From a checkpoint of a small transformer trained on Wikipedia.
Training: a variant of Muon for these matrices, 126M tokens.
Each number is 128 + 32 x the weight over its row's rms, rounded and kept within 0 to 255. Layers, rows and columns count from 0. The size above them is the row's rms in percent of the matrix's.

# layer 3 attention value, 128x128, rms 0.453, rows 98-103, columns 0-127
size [ 86  87  90  87  91  85]
[[147 149 150 101  81 152 185 138 166 159 132 114 137 108 147 136  91 149 154 171 167 102 108 105 100  38 148 122  58 119 118  91  90  70 154 179 125 122 120  86  92  56 157 127 125 119 128 134  72  82  84  98 104  83 130 113 173 167 137  89 112 113 108 135 176 117  64 174 140 125 139 120 124  57  99 101 153 128 118 144 169 150 146 125 160  86  98 105 135 201 124 132 101 122 130 158 140 122 138  66 130 110 149 159  52 130 113  71 102 158 143 160 120 161 204  98 108 109 101 139 117 136 143  88 151 160  99 128]
 [153 117 152 137  89  91 188 118 100 166 153  95 122 106 142  94  95 121 134 105 110 136 152 109 237  84  80  91 124 102 113 142 138 100 119  85 170 124 125 181 202 120 102 130 143 168 128  52 122 125  97 115 103  70 102 150 116  91 115 111 114 143 175  78 137  72  97 133  86 144  97 171 153 111  27 168 145 117 138 150 126 127 119 100  64  50 154 138 123 142 126 127 145 165  45 125 123 140 138 105 137 138 116 126 109 107 113  81 102 142 129 104 128 113 134 132  72 141 119 127 156 120 161 154 152  97 179 167]
 [158 131 180 142 111 180 134 149 153 144 174 130 105 143 126 197 164 158 129 110 146 169 173  67 142  92  96 138 138 134 139  85  91  61 119  63 103  89 149 131 187 109 132 166  91 178 142 159 124  72 101 132  66 143 107 112 122 132 106 103 137 143 111  58 105  58 103 154 195 136 115 105  96 150 134  64 164 119 163 159 116 105  89 165 116 103 129 125 142 141 119 114 139 147  74 140  69 123 175 176 108  92 105 125  86  71  92 144 115 141 102 138 128  66 142 137 113 119 112  97 109 131 169 145  97 174  96 173]
 [125 190  89 166 123 116 106 133 104 139 156  69 120  70 176 153  58 111 207 125 158 136 100 139 115 170 129 169 150  96 100 203 141 135 189 160 107 109 151  96 106  96 142 113  98 147 177 132 120 128 138  67 114 167 159  97 126 105 110  92 173 103 109 151  81 109  94  96 162 144  76 107 167  82 122  90  96 136 149  77 135 168 120 181 149 131 126  90 145 159 133 108 175 102 138 186  98 172 153  98 131  79  96  60 155 120 134 108 167 161 121 136 160 128  91 105 182 147 143 146 122 133 134 141 134  72 154  98]
 [115 128 123 156 205 131 117  89 136 153 130 110 107 135 106 121 177 113 105 113 168  96 131 161 149  87 155 160  49 135 164 122 102 127  68 137 111 124 105  77 171 164 130 154 119  78 153 112 140 130 104  92 140  89  92  90  87 129 137 133  78 134 123  63  74 105 105 111 172 114 159 136 107 110 175 106 189 119 161 140 154  78  95 154 113 180 148  94 166 146 133  92  96 111 145 139 163 140 119 150 108 147 173 112 129  67 129 162 194 151 134 108 149 125  57 109 116  50 181  50 101 149 104 114 144 127 186 144]
 [ 76 111  51 135 156 158  56 123  82 108 170  98 103 122 169 140 139 118 131 108 130 113  91 153 109 136 111 119 183 147 137 152  75 152 112  98  81 141 127 115  96 123 157  64  21  58 120 108 123 101 100  89 151 105 162 126 128 107 163 152 162 113 147 145 160 125 175 185 102 119  82 119 134  32  96 123 131 108  60 104 104 125 104 143 173 125 145 105 138  84  94 105 164 101 200 130 136 123 162 113  94 118 140 165 127 149 114 165 129  94 156 137 139 139 121 169 135  86 118  90 108 173 100 136 101 176 128 142]]
# layer 3 attention output (transposed), 128x128, rms 0.409, rows 98-102, columns 0-127
size [ 93  93  97  86  99]
[[165  45 149 103 112 106 154 116 130 169 129 146 176  97 145 124 125 110 152 155 120 120 156 141 125 105 118  83  57  89 118 118 158 142  97 204 126  65 138 118 153  78 154  85 110 158 107 158  99 122  98 104 118 105  48  99 157 207 149 122  80 113 138 134 132 113  83 142 163 142  80  99 120 104 110 110 206 149 197 165 148 155 141 169 113 122 168 150 130  98 174 195  95 135 114 116 162  91 116 119  84  97 100 119 175 122 108 147  98 131 146 114 173 155 128  86 182 123 114 131 118 172  97 135  82 138  97 166]
 [172 131 143 107  82 166 153 155 108 148  89 140 131 155 161 107 124  74 136 158  95 190 120  82 138 133  77 108  96 124 170 101 148 102  87  70 134 144 102 103 169 120  95 121 173 103 164 161 154  63 117 162 111 114 167 103 172  95 138  88 203 123 104 144 156  62  88 106 100 170 105 125 162 128  72  91 122 144 136 157 131 143 146 124  99 142 129 101 112 152 167 166 206 149  94  82  58 137 163 100 145 117 145 102  88  68 114 117  78 185 129 144 153 125  99 116 192 128 122 157 167 120  86 118 138 161  96 133]
 [148 121 115 111 155 144 129 104 110 187 135 207 155 141 147 146 177  85 111 117 123 110 122  74 127 170 120 115  73  59 135  82  95  89 170  57 102  95 158 155 169 118 100  79 136  93 117 100 115  99 131 133 151 184 146  77 205 180 140 128 121 164 136  74 119 129 103 120 103 126 143 132 152 148 132  91  84 132 163 161 161 168 113 140 122 128 153 125 137 181  94 141 136 146 148 100  95  86 175 151 138 126 185 112  68 138  98 181 156 164 117  95 167  79 104 179 172 110  97 163 149 112 120 142 128 135 141 203]
 [101 138 110 198 118  66 188 155 122 182 183 148  55 114 146 111 118 167 127  94 167 160 138 178  70 146 157 125 137 106 161 122 168 138 157 209 189 166  79  97 105  46 176 102 135  80 135  73 132  96 152 114 119 108  96 105  90 110 151  80 173 149 151 121  89 112 141 133 153 101 123  90 161 103  78 140 111 132 139 146 113 156 152 162 154 120  79 121 181 131 125 144 159 116 132 174 149 140 194 120 126 121 111 120 101 164 100 116 178 133 102 117 159 123 137 144 130 139 163 162 152 128  80 128 139  69 159 125]
 [ 91 147 120 211 136 143 101 100 118 116 113 141 117 153 129 110 137 134 140 117  97  70 114 157 106 125  84 133  96  62  64 106  90 179  95 131  98 139 149  45 161 134 175 119  99 150 146  85 120 103 165 178 146 142 120 130 119 147 126 191 132 131 119  64 143 137 140 117 168 151 133 174 126 102 160  85 121 118 128 136 158  93  74 119 146 129 102  75 127 159 100 124 136 118 174 112 169  56 104 212 171 168 124  77  83 117 135  89  89 156 100 162 131 129 113 184 117  99 133  85  84 130  65 133 108 153 151 177]]